{"n_layer": 12, "d_model": 832, "n_head": 20, "n_kv_head": 20, "head_dim": 64, "d_mlp": 1664, "vocab_size": 32768, "activation": "swiglu", "norm": "rmsnorm", "norm_place": "pre", "norm_eps": 1e-05, "positions": "rope", "rope_base": 10000.0, "rope_fraction": 1.0, "qk_norm": true, "attn_scale": 0.196, "bias": "qkv", "tie_embeddings": false, "parallel_block": false, "init": "trunc", "init_std_qkv": 0.0197, "init_std_o": 0.00401, "init_std_up": 0.0197, "init_std_down": 0.00401, "optimizer": "muon_variant", "lr": 0.00209, "lr_mult_o": 4.0, "lr_mult_down": 2.0, "beta1": 0.95, "lr_head": 0.00785, "warmup_steps": 0, "schedule": "wsd", "decay_fraction": 0.861, "decay_shape": "pow", "final_lr_fraction": 0.05, "batch_tokens": 262144, "seq_len": 384, "doc_mask": true, "train_tokens": 1395000000, "steps": 5322, "dataset": "wikipedia_en"}
Each number is 128 + 32 x the weight over its row's rms, rounded and kept within 0 to 255. Layers, rows and columns count from 0. Numbers have three digits each. The size before them is the row's rms in percent of the matrix's.

# layer 7 attention output (transposed), 1280x832, rms 0.333, rows 704-753, columns 128-191
095:073166155159128152121118164140159185064135108116146133035161139175116161124140178123150099079130086086128164110102120138076154135131159121070154110086106124120068111110155182096159204129155112
097:147121109126137162176132125126071122205207133106123101087111092157141123107137085101088099152106115121135139115155160179071193102165117142134097097122074142146156189168135130062105086157151075
095:149119158058135143130110098115095164184190093148146162124137107122157132056148126117152142139134128156107139120156148150158159115073115168159119123158168100207162100118079117122068152056141137
098:106096155190105112157116106123157042116087109098177097120114123052149142157116119153136139095129144064093133192133136078086105063105119083091139033104128147150129062138179135102126162111092168
096:154106106151184084093202084131106110125142164165141135100107154099157140101080121116150154115085169157144082081089120095119143161149166150108097163124139154120129145091137119103138092158174093
094:102179162127063187154146158113166145124157083109132148156128145169146119110145123117123142104135126129131104111157105126128108146132146145147177102095148098087125102145107136111112168145133124
091:169165142144167124148119086197069136189106125149151144096075101122150129108110120096090160171147125142087119165143091167182094116112196125121053101099126174140151128127128158114116182087157116
097:163139160118159075120086109117146169095075143083136147043126123160149157142121097137154081080151089121123121098140154104075120092132092145145116147149180125131071118122121087099139128095179149
093:124138176186068158093084118174167102128197107143093170108109123132075144109083199129155114177171120164234127122082119109081196160203126119103066129132148139108124131156100106114119156124076070
097:169099138173183098156178113157158107160154100167115148150124217159118173137127114147136099121080164066095094127113087117167071152150121133083110170090145112168160117127158154102119130147181082
096:116162129127080135105178124153107126110107160153137099155117079185150102097178104162106135151148127111105101156144093116150118087123143078203058135155099142083116071112099126105145099127147100
092:089122155145067114183092215150131094124100117072144094096125079150094137087080074091128051105164100172158169069101134155128199140139176091107113157101159109071056150138201127167134154141100072
097:170103067108161119109141153168094140133148120123132156082127128128186080139127200147173106113150187129131181135138124141152134175127172103140144163131084134099112102135122152107198076121145089
095:095169111130142092138073124159151122085097152116072076108156103143116166095061142150086151137194127113037129069103116067097129116151114137120180100108128172120157121149169144151154087165108187
097:089126131142101100132133189150123105159167091133145075145133177167126128131141063182162147123156137103124120205142124048125158113133128192104142167109132123149161167123116137130101132119153123
097:141111079152137131129149149093117142135098072136136155164130110150136133186131148111139077130094106136106137143123102132064101152167172150133107109099173085070129153145114121157168096132127093
098:084206098096136117138137144187196102100150143075105074098120141144151093162159090126066126113083129140092140128113118139142111128113140163140124086137134179149144158134144121142147127135076062
091:100142112100101122155147099140159125149150110159086095102107125143128114178068097151103147091127131127193103074169098113123185125160158142109139055092082144095078072097134175167140101128131121
097:071161121102121166143190108118173102133120134122110142146138110142082119129135148142145157165146141115141134137111111108147108107066098110114148147118135106129068122098169101122115135114206075
101:165111132149068104103167181131105203127196158099113120158180106098134058123077135063135158100122128189174190107152135122154131121089178180156157109126075113157152120159175125117124152100086114
095:148114130073136129152139211108194102179197210126146068199094102099137092155132116132119094109110114106119121061133147083099101129110174128111141151073098123070121131145122115134141120079175091
095:118043123227146103163164113138128127135185203118145104162207084078142128089184105110101106110144190147111103073118146153110155166181111112100064129116182155135148071136148130158136089132073121
098:088218112120163110146170152151102137110129171142127156120076147152179086136091098136070172127097068206098104141184132125151188118100156153127082145113150103152190081137125082065148123080110165
094:152133121183072148092099165137128116181102171108137097114155067104097145138097112122180073160124063185105163118175071119103149128088102112153076091122119053183147101108106086127110180055151098
099:129153152156137081128161117098189128120144100081131181116122141121099057107117085164117162094144106131149122088089209158149103149147140061202136137168099093086092142119145132149114115112143127
092:078081129087106144179151117150119119123121135140127141050112135108089106164050126162112132119202067085139153146132111186182086114140158148142091084188118130123159096111149195122071180106185138
097:126162153057154207103102109158145113070104128129110167075106141125173161153108130130149115117154163075108117071102137197079102094091152104094114153119155139143099118106137128122150102102105210
097:138169150137157141094125189155192096124164121184112155142167166162105106136081135102133148139142127099088106168171181126077103127103159136077114154118159123095107146095166137140137173155165119
097:142108118117146098185130102108136140062067109120101140079151091169119061138087143100037111193154123113139131123119074114125086136162140100119225142119158148048177138161166162121106157118148143
095:138141149133142150166124045130079202141055115116080152111143153169102146179135117182096162134122179136098123127149083172109105156130128148132118127160125185052161133102144146142182138125147132
097:171101141152112179117091100110158053132163160128115092131147123153115128156075081143096103135123124066115127197137148142130102134150148111125158094137156146196159123103173098110126146087119162
090:093162159108161133142134198096127115161074126124124131100172152104137108134119109126093104195168110051085113137145157116090129145160086141117138106092164139130107106110135094121168099166171176
095:161122112189086079087139043093117095121154106160108100151153071162140121206142174173184079064150148096152121139078100134077108083150073148086104121142151119099100132139174181102084077189081174
091:139131151141152155136087078165117078112136100081135147130098063155164137089101118143132151096163146061148141135147147210212144157099149197103175127169169111175079071152132149041128156105121137
091:161163143124127119096198121195109115121126123128119147156127162111140132159103142115151192158119195149092112130159126096113098106089172145118122145116095154118142110137138150095171111107105085
096:141174103178139088147214180134114148130116128179117064163113132110142116131085182071081101117154090156180129132182104145169144108177171233184154171147111128157109123090143129113044131088149100
093:143129149105081157077098169127114096127181116139125097082133142182132087078134154123163091106153079136177113141161165113109201121143077071137141170097156099101117073152173116066095101060100096
095:051135116098157081121138049115163121076111107140143173118130140173105120125151146125120112155185079142167156095147126151147153145161134103139104095060160142094126095126128152157143124125110132
095:117126204108134087145137093164211126093111095166064128111200150064100156121119095147080193152126206141104107099130110142140113167123123097147124100099078099117073124098121134109156198085153090
093:141158122120135102121135126090144165133136177145191109098107139111129130140164160156137059103097141168107104090151121111100176140128084135116129121155136146106107141158126101047146119148038139
094:106109167137093100153103098147139135093171215138132153058111066143110165115100115087144113164114104144084151125164106143156194150141138133157116088080156156136066106135163154159075102135090167
097:116149147124139131122137082154080109127182136205079124092112121114184131115130128115122147126116033123166138091112126162108107194096120131098105156159154155119134083088084114091155129043124148
096:060124067149139167135190166133153173095084127131146136199101096078076154162136139089081153121099066107109142180131084155157099129117113149143078175123159212191137060086117116123130106188109081
095:164138130103102066150089129141121087162147141071122111190105045109151164123106153118098148114126088128150169094100092085157120138083105155168059118079096077151061088104178069199068188122202087
095:131094152065125093055179150113156144122149147165098124097144060157132136097139086136136096091095109109035129166132155142107152124122114128127119101146156139088142141121106146123147115087162129
096:119176119075140125166131147172137119170095084187147136140137089174138184152123144108116085125069170093072114138120133101080137138089115176122085122130133164115090193087137169122201178183147151
097:156117095077135074154194106043112175049167150156140163165111095171133091122201081144086084090113088152074162124104169193092152184118132090110139132091161174145150157093154112196122140130142136
096:112117093138113139097172146081130210100139099155155121185106088118138102119103177164086142111189107109049141127149126105132090126065127092160070149117131111139101080148108107131114138151131085
096:094125191167152077171105160140150094123107141114159121126135165141124120201076149103079153179090076113130086123145040136135142111122156201163095102109178148122156121135147112143107117094149137
096:137098156137198142096062174144121134099116176186194103171079155103145151114160110095154168175116076125088149160142152126055136139108165123114159148120166131157114083149103083112109198157078099
# layer 7 attention value, 1280x832, rms 0.0933, rows 705-754, columns 128-191
101:143101171098140069049134161135136122062125167110169126167064163130170104125121137170148176079108134167148105085113131089123098093141176122100186139137164125153122085102162095155067110056148146
097:119200087193164066057116199074181137060098169140082086077144150113114128142189143051137027134137116153082184142114071115066100102125140119087116132141100153109124107094142080153124215089134153
098:181175137114184187167099150213150228144146090149102200082186185166161111075098106156116179124082129211177103123107129134116157159163076074161082142140110139114143158173151147104106107166104143
098:135114110109110118067080119138189111086130130087126128124098101131112159144144116112163195096096089119146109146119134138084163056067093156162143154135156072151111138132130101145115161048133164
097:130090132082144082128107134113138131137106107146090071082182076101150117189106095118126116131113163139138100089126080139092154147142129059125134182161105155189133119091170071118161106128093168
094:133119049138135128146141099123168081128177120156128139096123095132205118144127099134170130100138106178061136100091132090051117206075115137121126111157102064147144062109055176107119083077084136
097:069145122129092131115164116154099098190116078186100130145122110129076147146119143069141182119135089111098095118122123136141109034147144152118091156090064148167135134094099158164133121131150164
098:125159120105211134121096152148128152139073130096151106135126122143180101155103111126080177104058140152123141157138168120139110080131148105092087195158188163114159120119077132154129122165187105
100:139166161175141189142093122096089136109108096139080156160142096094126111021120152155115173132111100182095129124190168094098157088161114125157104186146139117113111081105102111184129162168161154
099:155101114117129113101086129130126132129132140097143130190118084077125126177081112158203118172095108164080117149171166095123125143129164088113151103095117144139186135106145142161115117150107173
094:165117129141159105087150111128075125122162111162126176141137148065162115232134101106124224104127164117122155108132117166074174093096119103142158111119112127116144159095103188123209104176158210
097:131131129127084145159115131105191113170152120167098135066179128153075192082131122134148134142104085097143128168169139189134161099122159067079110112172189156125080127149122123107108080051154122
096:129175105126179151088173125099123124163078133141145119123148146163163101109098125137137106152054113142102078143171138133111150113103119161164135175147108126177131093071132146156048107066143114
097:133117151082123137071096119115103169151072160159120090137096109134163113153109185118122091162109145112123102141117153147106111174101119157150138156107140143146126108137165101152099122171137118
097:159136121133037197105114125166111142106139144171142098164118099092109110139091086135125146082133073150167139064122118130143131100130105146134083160157076165116178084125161123082172106110148130
101:125132133160120164118153115135163162155193111126140080173151139091086182125154153086154117172167078125088101119147123132164088086148108123099137104147143136166066158088118149141071183118136140
095:140115174086124139072109095113150119112145101093203128141129160116132083078128121159090174151182113128103156126190105213180120032101109091105129135176164078120189168171125113124034170101112092
098:124104069215110104124162092140102118099131098124057121130148166132136139156149088106079132111116141096097137123187164165117155122168107087103160144168148150130134129150121045178188126155142111
102:162123116114174133143126066134169044152128125215206090102104157107128144169170101124123137131164105152082079105126168180168118070117106065159152155127140131078138114126130125100136123178154122
098:090122144124122145110115103131130161146182106105168118118122147152140156157120156148072201144098131177136151139143143119123158171122073134133150151115188150148157069212089111130107108098051165
096:138178145137217191059093091147101142092096023141106148116110175151138110125115168125132093154119121102083153204124101082174126089112128142126165162139093155200129182090126105109143131101106151
103:150165084123107152147143089160148146177154169121051162139135124080169141129136126154181125163124168084124091134099107135123061139075121067136160089144168071137114133132136103186191102146197101
099:100129062100137078168114130096181105134068185125130097130189144098197045132055084113089100177136151159102033148116132080148139091099110120112130095118186150057125162130199129093137109181181134
103:144160129191157121188099135118156100140075191150106108080169083116200189135117140144110157145103111107101101088178069149124137168121060136119082084125132108183111114162066141175106096115105128
095:117138123097146094065152174129144152148137101083096127135087200129094179146171090148151135150069174123106100103166121087094148124103125111148141176137106125149119140101133114106140120093088133
097:191139079113171105134118096133150126150105106108114135165131149084093066124124164166104118151147133158107106110125157148171072158066119107101131117099086149123085121145117182137097108143166123
096:102078134130097182168138071111131114110144081107173108167155121108105149153161175175200119140149117146131101129154092148184128108138127123180175107099105134134137138136139149117148051135059124
099:101157145165133090123132171106145196136139097156118087142125199155167164196087106143189115105115151136123112123137165084133151153088118158085064095156146116108122074045176066107113147123174151
099:098082207114136131156141156134135091142143132120132123188155120130175118167130183153155150153127122123108095107097114114177114117144156153120147210146110108103115163110150135092145117114133086
099:091144091109158110163111092115084136134084099161131137149139136088122210136128135152115174112130167118100192118094047127127134255140079136077127144146125138093106076151086127121130181158196110
090:177133125189124132129183044155204068139177117131135155214131105155068196194164148122171125241082163134160136122145120082157175117169165133089121156134094175122132134112106144092114120096108145
096:162123142122142160084094124148139173114114129103156144099115200077126156125170120135122162120156092115113133115128166105137159092131160121170092120154122136172122133101125099146157178138171119
091:093119117107128107130167155126104189155107136132095148136128174134110200110122193101141124167089118146127168112122108126093157125137114141084046103131109124086162199123085181110090126153126128
095:109154125135162111158131135112151054154151126166121150130128139124081134099180116075097134151080113173134152148110123143080117168048161091118170160130155094138149113117117136165143100119132116
099:115124092147110135111066100094135143150122096096080098169207114150143146131137111201178189088109104145113112075083123125198088145104101034124141132115146106092156073210182074119160130139064214
095:069169079137154102144133073141135118094149160089162110106067130177099175128155059155169117102175170121081130081167144174145113071083160110088144106125120178173130148133068103236146114140168127
093:150103162153048121183108134160117145163167132145147152180080115093145128128154167109173116133113151084119180174077147109095166106050106091097107137120065122148170188115124111077130148143087164
101:128066103132106080153125170191066145143107113124143133146136087142155136148138100109204109127135137086121103147128075053122145122088125105146175191152181166121134111126178168081113100140160153
095:082045120103118094141086171155138171135143101097091113124149084152150126161122136158120186110122075146187118178132154153147076107087155124083127101098152156163153107191189161126159141173139054
095:111125076074205158145078147136191140145082139117165143166139129092150118132166079201088106159163133123101091117134107132168084099125130163071140112140081162105067148131097161146108080090147136
099:162137084109119149103179132126138145165153112060112215101147092065157093147189121140143084145059130126104183097147120079117118121147143112087141133126119103054102107175175126166147162182153100
097:160130145112144162075124131171066115146153113153148139087111164113114115143092124190183084104168167149118085154214140136088201137100157187130130131166169157076178100116149146117120119151143138
097:106108137120129104151199062108109176171102152133141101155120132111112146148159114111186153100138102169061158150113152122061106074144104128145154121126124124139113139157105116135153091117083118
097:106094115133127086135074067162112115134150170113139145108095147115130166116147098153197169146153128156101141131168089085140097143094132120179143087095140191124140124170067130178113092132136117
098:094119133105179138169132147133153099099150135128154123134105138065092092135104171110163108149151135140181110120148127110063158171171148141101129133100200126113100102143153108129099129115148107
097:167192119136116172194083136163119097133135094128141113120151176062126152180075155190126178140099159083186147140102102148113083147133100125145095113162172108165081180150164137062149167144122162
101:132133133128152105174156161177121099195113184073091178126125154138138168102105111122172083121095112134079098094118153103084131102153155149124109134123128123136111128131140172165101106130123139
096:090186118092185189126169125099110103108137071083038150124162181130076092149143131145164129136089108130156114106117164153165099179139077089110146114088105100089079123094158087164160139177057141
094:086130091109109158118074096159105126167143111133124165089109110105095091133107166138101075096152166110129175110112128132200140169174099092104130088083085112147105120106165127115135131135157157
095:101233165136164100127112075159124132128126120107144057077116157175166170138140189181149130123182143134125079112088137150116123068139158116131150152125137156128103169106132176162113111159095133